config.toml
positions = "rope"
rope_fraction = 1.0
tie_embeddings = false
init_std_up = 0.0225
lr_mult_o = 0.649
warmup_steps = 248
final_lr_fraction = 0.0
seq_len = 512
Each number is 50 + 15 x the weight over the matrix's rms, rounded and kept within 0 to 99. Layers, rows and columns count from 0.

# layer 6 MLP gate, 1152x576, rms 0.0335, rows 543-567, columns 384-479
74 36 47 22 31 48 51 25 57 28 47 52 54 71 62 65 80 68 53 72 60 56 70 35 50 51 47 44 78 47 45 53 27 52 38 75 55 79 41 62 59 30 51 70 59 68 43 81 55 54 60 46 51 44 91 47 48 46 77 31 43 73 45 74 40 22 34 41 46 36 50 47 55 77 47 42 64 78 49 53 60 56 22 47 55 42 65 53 39 48 23 66 38 33 65 75
55 59 63 65 43 70 59 31 69 46 39 52 51 40 33 70 18 53 20 40 48 81 29 61 45 39 47 36 37 26 52 59 54 68 59 59 33 50 61 45 75 47 50 45 50 54 69 78 77 50 57 84 38 47 56 37 69 65 59 62 49 53 57 34 54 37 61 35 79 46 26 68 42 54 33 42 44 39 42 24 69 53 42 38 28 56 38 38 67 60 64 57 36 68 43 29
33 53 51 46 39 45 52 47 57 29 38 33 57 40 61 68 46 44 59 48 59 05 53 45 54 20 56 54 49 35 45 33 43 43 56 55 56 45 57 47 25 73 51 30 43 63 56 59 56 64 29 37 19 46 55 51 40 47 30 41 38 65 37 70 54 64 31 25 62 52 66 40 60 62 32 49 44 41 43 55 48 40 75 82 52 64 39 53 64 56 42 76 37 62 57 21
56 37 39 57 33 64 42 63 26 37 61 22 48 33 64 46 68 25 68 63 67 56 59 67 50 48 51 53 68 75 53 38 37 19 63 67 51 36 59 47 56 47 37 73 71 27 74 61 21 47 57 59 47 48 39 46 55 30 35 56 48 60 52 63 56 40 41 27 49 36 28 50 52 91 48 42 34 30 42 58 50 70 09 31 43 49 41 63 58 49 81 78 68 46 33 44
47 59 47 33 62 60 64 62 78 66 42 46 31 71 32 35 35 51 55 69 48 38 30 62 46 61 48 53 58 43 33 53 43 50 57 59 45 47 43 60 50 67 39 80 44 44 41 52 53 42 58 42 54 55 48 57 51 43 33 34 55 95 65 53 37 80 62 67 51 41 43 58 28 52 59 44 44 56 61 54 54 51 30 63 66 44 45 50 46 46 59 61 51 43 78 52
45 62 48 68 47 42 37 57 63 37 47 44 43 64 43 63 36 25 64 50 45 50 46 34 54 47 32 64 64 25 63 43 67 58 44 57 50 65 48 38 51 57 18 52 59 40 62 47 43 59 46 45 56 51 30 70 54 58 73 59 56 31 45 56 51 37 36 45 41 23 55 59 96 61 50 64 41 49 52 61 48 47 38 46 65 80 62 57 79 64 63 51 39 48 42 50
30 40 40 61 51 49 26 52 48 61 34 47 43 50 57 73 46 22 22 77 55 53 41 48 44 67 59 50 40 55 55 77 45 36 38 39 36 25 31 23 67 50 49 51 39 46 57 22 48 34 33 53 80 39 88 48 62 52 54 37 63 51 68 70 58 36 55 43 59 44 46 54 62 68 54 68 66 49 56 61 53 54 47 67 57 29 48 56 55 48 46 79 74 88 53 62
24 48 36 64 44 33 28 31 56 69 49 42 62 65 51 56 45 37 68 45 48 59 74 57 52 29 62 55 19 33 27 53 32 31 65 66 49 58 50 13 50 69 57 57 32 52 56 40 81 72 49 66 30 48 65 55 77 67 26 34 57 62 48 34 87 60 39 60 42 24 36 50 51 45 55 58 64 57 34 44 50 76 38 85 23 40 23 62 54 44 53 63 00 45 54 31
29 37 64 70 72 18 44 27 31 34 39 49 64 70 30 37 56 51 59 33 58 53 68 49 44 58 21 60 57 48 53 37 68 56 57 31 37 31 72 56 61 63 41 41 63 54 64 46 59 69 51 58 47 51 56 55 29 40 50 59 44 15 40 32 69 29 53 46 40 34 75 48 37 74 57 51 53 53 58 53 60 56 56 49 69 48 30 61 37 48 46 56 65 50 45 36
77 28 60 44 70 34 49 44 43 65 72 62 27 81 58 38 68 71 77 40 56 59 34 58 35 35 58 51 49 24 07 31 75 52 57 76 84 35 83 52 47 72 35 41 47 57 57 71 28 69 60 51 55 36 70 21 62 35 61 55 47 63 25 54 20 08 33 64 36 66 54 64 60 44 65 54 66 67 40 29 45 50 74 50 16 62 56 59 64 53 45 37 44 34 76 51
65 60 51 44 31 42 48 54 62 32 50 54 58 57 22 33 55 64 72 42 62 48 38 52 43 44 73 28 57 73 42 51 63 62 48 46 49 57 44 50 41 30 21 45 37 70 55 70 57 57 53 43 35 68 46 36 44 64 27 54 30 46 59 68 45 57 56 64 61 57 59 41 85 48 54 67 28 36 45 30 59 60 59 25 48 50 31 70 45 38 16 63 44 49 44 60
49 61 45 50 48 70 56 51 51 57 45 33 66 50 51 52 59 25 55 45 65 64 41 25 60 25 47 26 55 70 51 75 57 50 77 37 42 64 41 31 35 38 67 47 66 60 60 52 18 51 63 55 59 38 54 28 57 31 30 55 49 53 47 36 58 41 82 38 49 57 29 27 30 66 70 57 38 50 44 46 37 44 72 46 52 44 39 49 44 30 55 68 92 69 46 37
50 48 57 50 49 62 38 23 73 22 38 52 26 36 37 28 43 52 45 61 54 54 40 20 64 37 56 71 66 62 49 40 34 46 21 49 49 41 44 59 54 47 48 61 52 61 68 50 57 57 65 72 54 41 62 39 29 59 31 39 35 73 48 49 57 25 34 54 68 59 48 71 43 57 53 62 42 44 58 24 66 62 62 52 53 25 67 39 59 20 43 55 62 51 33 42
52 50 53 42 56 49 50 51 58 56 68 52 61 52 46 61 47 48 56 59 44 60 55 44 32 49 63 41 34 81 64 77 55 25 30 36 28 49 35 50 56 50 39 59 62 43 64 72 49 42 22 48 27 39 71 65 43 45 55 78 64 93 52 07 30 45 43 52 39 23 50 38 49 31 37 52 39 40 70 41 48 49 37 53 44 60 77 44 54 55 82 52 52 35 63 39
28 63 34 52 47 59 34 31 56 42 35 43 78 49 53 54 44 63 48 55 51 62 57 53 29 60 53 34 43 85 49 64 36 88 42 44 65 39 62 35 46 30 45 46 43 67 45 56 60 50 39 36 25 58 45 40 48 50 72 45 41 41 82 62 78 52 48 66 69 38 70 54 66 38 51 54 58 57 49 48 40 56 57 47 47 32 57 50 28 91 45 48 39 47 51 37
26 31 45 57 50 31 45 46 41 69 47 67 57 57 48 65 49 53 25 45 42 34 40 61 67 55 57 47 43 53 37 41 22 35 56 46 40 70 45 49 61 60 41 83 70 41 53 38 55 71 50 54 37 38 30 63 55 56 32 48 46 52 49 59 49 56 59 53 45 70 69 40 55 61 55 70 64 59 59 53 56 52 53 76 69 73 20 56 38 67 23 72 65 72 51 42
52 54 61 32 51 27 37 37 67 46 70 58 44 56 25 74 66 64 48 35 51 64 43 58 39 37 29 63 67 90 76 79 64 16 45 82 55 65 38 51 44 56 45 47 66 51 57 52 27 55 20 52 45 49 42 75 62 42 76 69 39 52 52 36 59 49 28 53 39 44 51 64 71 69 66 35 50 51 82 35 84 55 41 51 51 25 22 45 38 39 44 41 64 39 54 42
76 69 62 62 45 56 43 55 65 49 78 50 43 56 84 38 44 48 10 57 44 45 53 54 64 49 61 28 67 12 41 61 62 28 51 47 10 57 31 81 78 30 51 43 15 51 61 38 40 35 56 58 75 69 71 63 64 43 74 71 87 74 79 51 63 52 58 46 54 47 31 33 40 51 54 52 51 51 56 61 39 79 57 46 54 49 55 24 66 54 58 36 39 33 32 25
51 51 61 38 43 58 38 57 73 46 68 37 37 56 62 19 34 83 31 58 51 63 40 48 75 12 33 54 27 19 70 58 45 35 64 48 47 46 33 22 30 56 35 64 44 63 36 65 63 55 57 48 61 63 34 62 45 74 31 55 37 21 34 58 28 45 50 48 58 63 11 45 50 72 46 34 45 23 65 70 36 58 43 39 60 41 52 62 48 12 41 78 65 74 63 63
45 44 18 60 58 58 28 66 65 32 60 36 34 47 62 68 54 82 37 36 52 58 38 48 51 24 46 60 40 31 93 36 48 35 47 42 72 51 43 55 80 45 39 32 36 47 81 63 66 84 68 52 33 57 47 35 36 44 78 34 69 58 68 31 30 62 44 53 43 55 64 46 37 46 40 72 72 55 61 50 50 45 48 35 49 58 36 56 25 44 29 60 01 75 06 47
40 43 53 38 23 36 62 53 49 23 86 47 71 27 47 64 46 55 87 66 70 63 45 46 31 32 32 47 31 32 68 42 78 60 28 53 36 70 54 41 57 06 37 59 59 63 50 53 31 49 84 80 44 46 60 73 58 40 57 55 71 35 31 50 42 48 40 37 71 36 38 59 38 61 58 58 34 46 25 74 68 66 74 66 46 25 60 54 24 89 42 40 68 49 48 71
57 68 64 61 46 60 21 38 27 39 42 42 55 40 43 49 66 63 22 41 54 64 36 62 71 47 33 29 53 25 25 42 53 58 57 36 28 56 83 37 00 84 25 39 39 40 44 57 21 33 50 53 24 27 50 53 42 44 41 46 72 49 55 74 37 58 41 42 57 51 40 84 35 43 54 75 57 42 53 48 29 40 51 72 66 42 62 45 36 44 27 48 35 45 29 61
45 40 57 35 65 51 39 24 30 51 55 40 60 47 45 60 42 58 65 58 54 61 62 41 48 44 31 60 69 47 82 81 31 35 55 40 71 47 75 54 39 29 61 71 81 68 53 72 46 34 25 59 09 57 37 43 48 26 47 22 33 63 30 72 45 44 66 50 59 39 44 67 31 43 64 43 49 33 71 48 42 51 52 68 45 54 38 46 64 53 62 59 62 27 65 73
26 54 31 29 49 51 67 52 61 51 47 43 50 44 48 31 38 56 13 75 31 18 28 55 58 65 63 50 41 43 48 60 54 22 30 72 55 33 49 60 06 66 38 51 57 37 61 73 32 49 63 33 46 68 52 36 55 49 71 43 42 43 66 22 49 36 39 61 74 31 16 42 72 55 47 60 51 29 33 55 54 44 38 48 62 49 60 27 57 59 48 32 65 32 45 53
71 37 65 30 51 53 55 19 48 32 67 65 49 54 56 75 41 41 54 38 41 36 63 48 47 48 50 46 54 38 39 81 49 56 28 35 36 52 73 52 51 63 59 36 49 55 42 56 37 72 55 45 48 55 60 70 47 25 29 56 40 56 69 38 64 51 33 57 27 21 31 69 68 56 52 49 54 63 51 58 61 61 61 27 23 52 50 75 49 50 48 43 41 73 67 48
# layer 6 MLP up, 1152x576, rms 0.0333, rows 543-566, columns 384-479
56 74 42 66 40 37 68 87 33 09 47 73 67 31 39 67 19 27 61 67 60 56 40 47 47 33 49 34 49 25 89 35 50 50 29 42 60 55 54 54 60 19 43 28 35 63 39 60 65 53 77 49 69 60 68 45 44 31 59 30 33 51 43 34 63 39 34 50 76 56 30 56 63 65 51 56 51 51 63 38 45 54 56 54 60 29 62 12 43 77 37 27 67 67 68 57
60 54 64 57 68 42 40 35 57 64 64 63 56 73 24 34 44 16 40 46 53 73 34 26 50 46 43 61 58 69 41 24 54 43 49 61 14 51 57 52 39 25 56 65 57 41 36 53 56 62 34 58 38 59 70 55 45 44 60 30 52 75 42 71 63 62 39 73 56 47 54 39 59 48 54 76 42 27 52 30 37 42 45 45 60 75 67 30 24 46 33 64 30 71 56 40
59 55 65 31 80 53 47 54 00 54 20 50 38 60 77 46 43 61 55 32 78 62 61 48 48 75 77 63 59 52 22 39 56 55 42 57 50 34 59 40 55 44 70 48 62 55 51 35 73 51 27 42 56 57 56 57 53 22 38 26 85 39 45 55 77 35 56 47 41 55 28 58 39 51 68 55 45 56 51 50 69 59 36 49 35 35 20 30 15 34 37 65 29 56 64 61
50 66 31 48 70 54 37 37 51 23 91 37 52 41 33 52 55 66 18 56 26 35 49 83 46 34 61 61 80 54 67 32 28 71 29 49 51 55 60 38 55 38 55 29 63 46 65 23 41 54 65 19 46 63 54 48 57 37 21 40 44 56 51 45 38 28 56 51 50 66 44 48 47 28 29 13 63 45 40 86 49 59 64 46 46 45 32 55 43 48 54 44 33 60 51 52
50 28 22 56 65 33 27 44 45 41 59 64 43 53 45 36 46 54 56 33 49 48 09 56 46 35 29 38 41 41 24 66 37 71 48 62 58 47 56 38 63 31 53 51 34 59 39 48 33 49 48 37 17 23 44 65 41 37 51 56 27 50 40 67 52 64 55 58 70 75 63 51 64 51 73 45 63 50 75 63 25 37 75 40 49 56 46 36 54 45 45 36 38 38 41 55
51 38 58 82 48 69 49 45 48 44 39 38 48 65 56 39 76 33 33 41 52 32 54 33 50 86 44 59 59 53 62 55 76 61 45 57 45 27 71 52 75 31 39 51 47 50 54 37 57 52 57 42 35 70 58 57 66 58 53 83 60 35 32 69 65 45 15 51 57 66 38 69 59 20 72 49 50 44 23 59 23 49 48 49 69 35 56 39 61 75 36 44 43 53 31 65
45 59 33 64 35 45 41 43 66 56 13 28 37 46 71 52 42 37 40 65 48 30 55 56 57 47 59 42 29 64 42 56 64 61 32 50 44 20 49 47 43 54 42 49 26 53 43 32 59 28 32 31 39 49 81 60 51 26 24 50 71 35 28 60 57 35 41 39 43 52 42 60 61 45 36 53 65 46 38 58 60 90 42 67 47 47 50 45 32 39 50 67 74 59 64 58
65 16 35 31 26 41 44 59 55 61 55 77 55 68 28 61 59 32 22 59 65 65 73 45 44 40 52 38 34 61 59 78 47 39 35 28 38 77 60 86 64 35 18 72 36 31 29 62 80 80 36 38 47 57 56 41 40 53 59 54 51 32 61 47 46 49 38 45 60 41 25 45 33 47 38 42 62 48 68 47 37 50 30 43 29 34 41 66 66 76 55 33 34 44 46 40
63 49 59 54 74 66 52 52 54 70 49 38 46 44 32 30 32 53 52 42 46 23 49 36 51 75 34 60 35 39 28 60 50 53 52 35 59 58 47 51 30 43 39 40 71 55 31 42 66 54 33 51 37 52 58 49 56 35 37 35 45 48 51 41 72 68 51 82 34 35 50 57 60 71 35 46 52 69 62 45 54 61 48 78 43 34 44 76 51 46 46 62 48 54 62 50
38 60 52 63 48 51 75 62 38 49 48 42 75 31 40 63 69 77 22 94 28 54 69 34 34 51 61 32 49 38 41 30 61 29 42 18 24 75 54 24 49 34 66 55 34 63 70 36 58 41 58 63 67 56 44 42 44 60 36 59 59 52 29 45 51 63 53 29 33 34 67 69 60 52 65 41 39 35 65 90 41 40 38 59 55 37 46 35 44 72 24 83 67 69 66 63
47 53 33 62 50 55 42 27 50 28 35 47 41 65 53 50 39 32 56 52 41 59 58 46 43 54 49 31 41 25 61 67 78 55 38 41 52 31 64 67 56 19 53 58 76 74 44 55 37 58 36 62 62 25 56 66 65 57 65 46 57 63 57 34 47 31 27 63 24 65 56 63 45 67 55 22 59 58 64 67 73 56 33 64 52 70 30 27 26 10 55 19 63 45 66 53
54 33 44 43 65 44 40 48 51 38 52 66 75 57 67 85 53 51 57 55 35 49 65 38 30 47 41 37 47 68 75 42 64 45 47 45 58 22 26 60 61 44 57 34 52 62 68 63 15 62 44 51 55 57 33 52 50 47 57 36 34 55 24 22 46 35 54 53 60 09 84 24 64 66 55 34 52 83 78 56 53 50 39 33 73 28 61 41 60 41 72 52 33 43 61 65
50 70 31 62 35 43 53 50 49 25 38 62 43 59 52 45 46 51 49 45 59 65 36 57 57 51 39 56 23 39 42 65 25 59 61 60 31 62 39 55 47 48 39 57 26 72 50 85 44 44 29 64 55 48 26 55 79 48 54 51 46 56 50 48 46 63 41 68 15 40 32 31 37 47 58 54 38 59 61 58 46 45 58 24 46 39 28 65 65 50 56 42 43 45 66 79
37 17 56 72 69 21 32 52 33 60 44 54 52 69 27 67 74 45 63 40 34 52 79 45 19 71 15 50 70 59 72 49 24 60 13 50 44 45 39 40 65 33 45 42 53 54 72 59 42 31 66 66 27 33 46 43 62 65 50 65 48 42 49 46 44 21 56 39 57 64 65 58 66 65 24 34 63 65 30 65 42 57 47 59 54 42 49 57 40 54 53 68 39 25 46 50
44 68 37 56 54 32 49 49 41 42 48 57 44 50 71 67 47 42 38 39 58 34 45 72 46 15 60 47 40 57 50 28 27 33 54 58 29 22 71 54 38 59 34 31 39 55 45 40 53 64 30 62 17 32 55 41 46 59 26 44 35 76 53 15 51 36 52 38 35 84 78 40 66 48 55 64 55 54 59 39 57 48 58 52 43 66 31 75 38 33 50 60 46 61 72 58
66 45 47 40 70 56 36 43 28 58 41 53 64 51 70 61 83 54 57 75 46 74 19 51 33 43 29 60 41 57 68 65 53 50 54 42 49 24 42 42 56 47 46 40 35 55 57 53 51 35 56 67 64 58 66 35 62 62 73 45 67 53 57 58 44 13 56 25 50 37 37 32 36 54 54 41 55 77 47 35 25 26 62 36 41 40 38 40 57 37 51 28 33 41 56 43
63 49 57 83 45 23 44 65 48 35 51 37 42 53 39 67 52 29 45 54 44 58 39 68 53 66 22 60 64 66 39 65 59 71 66 72 52 40 45 30 33 57 50 73 38 38 54 61 67 79 58 37 64 65 37 41 55 56 48 37 41 42 40 61 64 58 65 40 56 60 57 25 57 37 46 47 66 46 43 40 32 70 45 78 34 59 60 33 47 35 59 59 43 18 57 47
20 50 46 28 63 49 09 49 63 22 77 33 37 45 68 39 55 16 66 23 59 48 54 56 72 52 59 57 54 62 45 40 48 61 73 66 49 53 42 50 53 49 60 27 20 36 65 89 48 41 63 53 38 64 69 55 54 47 83 27 57 62 60 23 43 49 54 76 49 39 18 48 48 51 41 47 16 36 48 40 24 59 51 85 34 59 31 58 34 65 27 75 30 61 33 37
17 43 36 67 46 36 39 52 51 76 86 68 51 38 73 62 45 35 45 50 53 50 70 34 36 41 62 61 63 66 58 49 44 45 32 57 51 43 42 58 14 32 55 54 63 41 76 49 65 58 39 54 48 56 53 34 67 49 33 59 49 57 50 62 31 65 49 62 46 47 54 42 22 78 51 29 64 47 44 69 40 59 45 28 27 63 54 41 39 66 47 34 63 80 47 38
53 42 58 31 35 45 93 33 41 39 42 49 51 27 83 47 52 25 55 65 43 49 47 83 42 62 48 65 61 74 53 32 49 63 24 61 28 40 67 66 46 69 38 60 64 48 42 44 70 45 50 30 68 55 48 61 58 41 34 48 44 42 27 75 63 46 72 68 54 43 35 61 60 99 78 24 76 61 73 50 42 61 69 67 62 59 64 40 35 50 12 63 55 64 46 65
61 20 44 55 30 29 34 84 71 34 41 46 44 28 82 61 44 80 46 33 74 55 32 47 65 36 84 35 29 45 21 38 33 56 36 36 54 74 55 45 40 64 26 83 47 35 59 51 39 48 37 84 55 28 77 61 65 43 64 53 39 34 37 69 51 42 82 55 54 25 27 71 29 61 45 41 36 47 40 48 67 71 56 58 67 46 69 72 56 60 29 91 48 32 59 36
30 60 39 60 47 59 29 75 73 58 44 62 83 33 33 45 47 61 45 59 67 28 55 36 19 55 41 67 22 51 73 72 50 48 53 46 28 49 46 47 61 44 31 61 52 58 38 57 64 61 73 28 63 56 68 29 34 36 46 46 37 41 70 54 34 58 41 31 41 45 69 44 34 38 59 37 58 69 68 55 49 44 68 43 19 35 55 51 53 72 58 49 31 72 51 35
57 37 39 29 61 52 51 20 10 58 45 71 58 61 48 74 85 56 26 51 40 50 29 39 55 34 38 60 41 62 82 58 53 30 55 45 32 40 58 48 50 57 41 54 40 69 71 35 33 41 39 75 39 68 22 50 44 58 40 46 27 52 50 44 57 50 50 59 64 70 20 69 45 47 40 44 42 77 28 47 58 40 57 64 62 46 57 53 52 50 43 30 44 38 60 67
60 52 66 60 48 63 38 64 49 46 56 42 31 58 74 46 47 68 62 37 34 43 59 58 31 37 59 73 44 54 66 81 37 58 64 57 26 69 32 55 85 38 56 44 55 54 67 52 45 55 55 47 70 47 53 42 27 54 51 70 24 20 56 63 59 66 82 43 38 74 30 77 59 46 49 62 68 79 47 40 41 48 47 35 65 62 26 39 88 59 66 48 69 60 37 43
# layer 6 MLP down (transposed), 1152x576, rms 0.026, rows 543-566, columns 384-479
56 27 66 59 46 43 57 68 24 34 39 66 00 34 55 46 59 81 67 73 75 26 66 50 70 47 85 64 46 50 30 44 71 51 60 36 70 64 61 74 51 74 37 42 40 41 45 36 22 40 46 47 53 58 46 39 38 52 37 43 24 52 58 37 32 64 31 44 86 47 42 51 33 55 51 43 85 34 24 30 37 48 70 66 33 46 70 53 27 63 51 60 30 63 46 42
75 40 53 38 46 56 47 44 51 78 76 43 24 36 28 30 49 30 56 35 39 38 42 33 31 56 53 50 36 56 57 82 70 50 42 60 66 49 40 27 46 43 58 62 71 67 00 60 38 66 58 30 94 26 51 37 65 58 66 41 41 59 59 41 74 57 35 32 34 44 50 33 50 50 41 17 51 52 52 72 69 44 59 58 19 56 28 51 64 40 39 38 50 50 39 50
53 45 42 39 42 69 49 47 54 52 85 48 52 47 71 22 59 72 59 51 47 40 46 54 61 39 30 55 66 75 72 69 65 53 59 46 51 64 37 49 76 57 33 45 44 62 61 37 54 56 59 66 39 40 31 58 66 56 78 36 80 54 61 64 38 73 36 45 34 45 18 69 71 47 43 60 42 34 46 37 64 51 59 56 50 50 72 27 53 51 62 38 63 51 75 48
64 50 44 59 32 44 51 28 43 44 58 65 35 50 88 71 63 55 53 53 38 49 51 04 62 73 38 66 19 36 50 58 70 40 38 56 56 57 39 53 51 63 39 50 33 67 50 53 64 48 49 50 61 51 53 44 65 34 64 73 68 40 60 41 85 41 69 62 34 78 50 24 74 70 42 37 64 87 48 62 42 67 70 55 55 42 61 60 65 63 79 59 41 47 36 45
42 58 47 60 60 58 47 57 44 56 48 51 74 69 29 59 51 57 39 34 46 64 65 36 53 57 62 27 56 53 85 57 21 94 58 33 47 36 52 37 45 36 34 54 68 69 47 34 47 60 63 62 67 69 29 42 25 62 28 66 39 51 37 34 62 37 72 63 76 61 59 25 50 58 52 51 58 27 66 39 68 56 39 59 81 39 29 54 36 26 33 83 52 50 66 38
38 21 55 50 61 55 30 53 55 74 28 50 58 61 51 46 43 38 50 42 61 62 61 33 45 35 20 28 54 45 56 36 66 60 73 71 48 39 41 39 99 43 61 68 57 56 62 64 63 31 54 56 54 51 38 52 52 54 53 67 56 63 53 69 43 58 63 28 46 42 43 49 45 56 56 49 65 61 77 35 10 38 33 25 60 62 50 33 44 31 44 33 29 38 27 27
54 65 55 41 42 62 75 48 62 14 48 47 35 31 45 28 42 19 57 59 34 47 65 45 52 57 40 32 60 35 57 47 39 44 47 46 37 23 43 74 58 58 40 63 50 63 50 46 56 46 50 42 74 43 72 58 43 40 35 57 66 45 51 24 58 35 40 58 54 51 41 58 37 88 29 36 64 61 22 48 59 74 46 66 63 34 33 58 54 35 66 50 57 48 63 76
44 21 35 40 74 59 58 45 32 64 52 88 57 74 57 40 54 56 35 47 64 47 56 54 51 40 48 33 70 39 57 35 56 30 28 63 66 52 45 59 16 31 56 48 63 52 67 47 72 34 53 67 58 47 75 38 53 69 32 69 54 38 64 35 50 22 45 56 18 49 43 24 37 45 33 66 30 38 54 56 41 31 41 32 56 27 42 76 42 52 43 28 58 47 65 26
36 32 42 63 49 55 59 48 63 56 48 72 59 83 29 36 33 74 52 58 43 60 69 79 43 43 35 60 46 48 72 52 50 50 41 42 82 57 48 50 40 60 37 53 57 51 18 41 48 43 60 47 42 54 52 75 69 19 47 57 53 25 40 46 59 32 52 38 55 67 40 61 70 59 65 42 74 42 48 66 66 64 44 59 40 57 52 49 45 59 60 42 46 46 60 64
62 62 58 39 64 56 49 67 38 60 44 63 73 81 63 39 33 64 52 52 60 45 52 42 38 62 63 66 50 48 52 41 57 43 40 54 47 36 64 36 69 58 53 47 73 46 33 57 27 65 54 67 35 45 54 53 44 35 46 58 62 47 37 64 49 24 54 58 49 62 40 43 57 32 32 40 43 45 39 47 48 39 49 39 51 52 43 50 42 40 52 55 33 53 60 69
75 33 63 61 52 30 53 68 55 45 42 93 53 61 23 56 38 69 45 45 45 62 44 58 75 40 53 27 50 63 22 32 68 77 60 48 81 65 42 44 55 47 57 53 63 46 60 39 55 27 59 39 52 74 64 65 32 44 48 61 64 50 35 45 33 60 37 54 72 58 54 50 45 46 46 43 46 47 60 12 63 51 21 47 56 24 74 29 47 75 34 63 78 34 45 57
58 66 34 54 37 48 44 41 54 64 50 53 52 72 57 35 48 53 41 73 37 50 31 60 53 94 54 22 59 43 39 37 40 62 59 52 70 50 56 51 43 44 56 56 41 55 54 51 63 33 40 51 25 48 48 54 52 44 25 25 53 48 88 61 31 48 45 70 56 83 40 85 35 37 32 70 53 66 61 49 20 33 50 38 47 38 60 80 37 49 74 70 34 51 41 55
36 49 52 74 64 34 61 58 61 42 33 49 58 66 48 54 44 66 56 54 36 29 43 26 50 65 40 67 62 26 38 75 24 43 61 42 40 55 34 46 71 45 46 60 65 51 52 25 66 60 40 49 58 66 61 26 63 45 53 91 47 79 40 49 60 51 67 37 64 56 55 54 42 79 43 28 56 29 68 61 42 61 48 33 27 41 48 56 71 71 33 32 87 51 31 45
46 58 25 38 40 59 53 54 49 62 53 29 50 31 40 74 64 51 36 32 66 33 65 44 68 64 27 53 47 75 57 62 46 39 33 72 53 46 41 27 61 76 62 23 49 51 51 34 35 58 15 80 39 61 65 41 56 50 60 51 51 61 36 78 63 68 64 53 62 48 51 73 33 54 55 67 43 39 53 34 64 50 60 61 68 47 48 53 58 45 69 36 56 59 76 47
21 52 41 56 50 35 30 48 75 28 40 42 36 70 33 54 51 61 60 41 47 34 53 48 57 29 42 17 65 48 53 50 25 54 47 21 67 39 49 24 52 39 66 67 65 62 70 53 68 62 42 55 55 32 65 31 16 49 70 44 59 76 32 64 45 71 75 37 47 52 46 63 43 37 48 40 44 58 51 50 46 36 34 42 28 43 64 66 37 62 50 45 40 55 42 86
27 47 50 26 40 36 55 34 28 49 50 57 48 71 42 35 63 52 50 55 42 62 37 35 28 51 56 60 39 25 39 51 41 25 88 67 58 33 35 55 63 53 59 57 49 67 49 38 49 29 54 63 21 50 37 44 35 41 68 49 64 33 44 81 50 34 54 47 54 43 49 37 46 58 49 50 64 60 52 71 51 45 68 57 62 53 34 57 36 40 51 67 48 57 54 30
35 38 38 57 62 33 38 19 51 63 25 64 47 60 42 52 59 46 61 54 46 35 67 46 32 37 05 37 56 39 46 65 49 58 45 61 13 59 54 56 58 55 45 42 42 37 36 56 56 65 48 67 46 17 43 58 42 73 74 65 62 42 49 58 43 44 44 59 39 73 35 47 72 66 44 48 27 57 61 62 60 39 62 52 32 58 64 50 62 52 59 40 36 44 47 33
65 69 57 46 80 44 52 36 26 44 84 39 51 42 34 48 40 59 59 26 17 39 38 68 21 51 66 51 54 64 52 57 62 47 60 70 39 67 09 58 55 50 53 34 70 45 51 53 29 61 39 24 60 43 47 51 90 74 46 65 77 81 65 62 36 49 61 62 67 23 60 46 62 61 71 67 55 78 36 36 46 68 54 55 56 46 56 36 44 62 45 37 18 35 52 31
81 35 48 49 34 21 38 61 27 46 77 55 64 47 90 32 67 43 28 61 60 42 37 61 38 06 36 29 42 44 53 77 44 49 60 46 59 62 47 49 33 42 82 76 67 64 36 58 84 37 51 63 25 64 34 55 37 35 80 45 55 32 67 35 51 49 50 26 43 35 34 54 58 54 50 41 21 48 52 50 34 30 49 34 42 42 52 49 51 32 38 43 31 51 48 79
63 60 63 31 39 58 82 33 44 50 46 42 73 55 60 51 69 37 74 57 27 48 27 48 42 48 73 60 57 68 74 47 45 54 62 42 54 32 23 59 66 97 61 89 54 51 55 60 21 41 39 37 59 59 45 55 59 60 35 46 45 59 53 37 53 32 46 55 53 61 29 44 59 68 49 66 73 52 40 76 50 52 28 29 68 49 49 52 68 40 40 67 68 38 64 44
60 35 57 45 78 62 69 48 75 61 32 18 76 64 38 15 42 60 35 40 60 71 46 40 51 34 92 50 58 56 84 68 76 42 51 78 35 43 45 34 58 50 34 65 56 40 24 51 29 68 54 03 47 31 58 30 20 64 36 43 26 26 72 56 56 35 63 40 39 51 38 61 45 42 64 40 50 52 64 52 45 53 59 24 34 47 35 37 57 10 46 51 37 53 61 39
61 52 29 46 72 82 59 28 47 51 65 78 58 47 36 72 66 40 52 59 69 19 83 16 34 64 69 86 32 84 65 72 64 55 43 40 37 50 28 35 45 80 45 50 44 58 20 60 36 92 83 41 51 38 46 46 45 69 65 46 63 71 34 29 46 48 26 42 41 30 58 30 39 42 64 58 69 53 59 40 46 41 58 47 44 51 56 51 63 33 66 69 54 35 53 59
46 77 57 27 67 51 27 55 41 59 43 41 77 46 48 46 65 49 37 64 48 61 37 53 57 47 30 57 45 62 64 70 32 56 31 32 64 40 46 24 27 43 50 41 23 61 43 59 62 45 52 79 23 57 49 36 36 47 64 48 44 32 47 69 61 67 51 59 73 45 42 75 36 46 71 55 31 38 49 46 68 42 44 66 25 25 48 47 52 63 49 39 45 54 45 83
28 42 53 49 40 46 43 30 43 50 42 44 60 48 39 74 53 81 33 58 35 49 56 51 36 85 54 54 57 46 40 55 62 50 60 53 66 29 49 54 36 50 43 39 70 42 50 67 70 54 21 71 57 38 24 65 59 56 53 55 68 60 28 33 53 52 64 59 37 55 42 42 36 69 33 58 32 53 30 48 66 57 41 42 52 51 47 52 40 20 57 42 59 39 59 69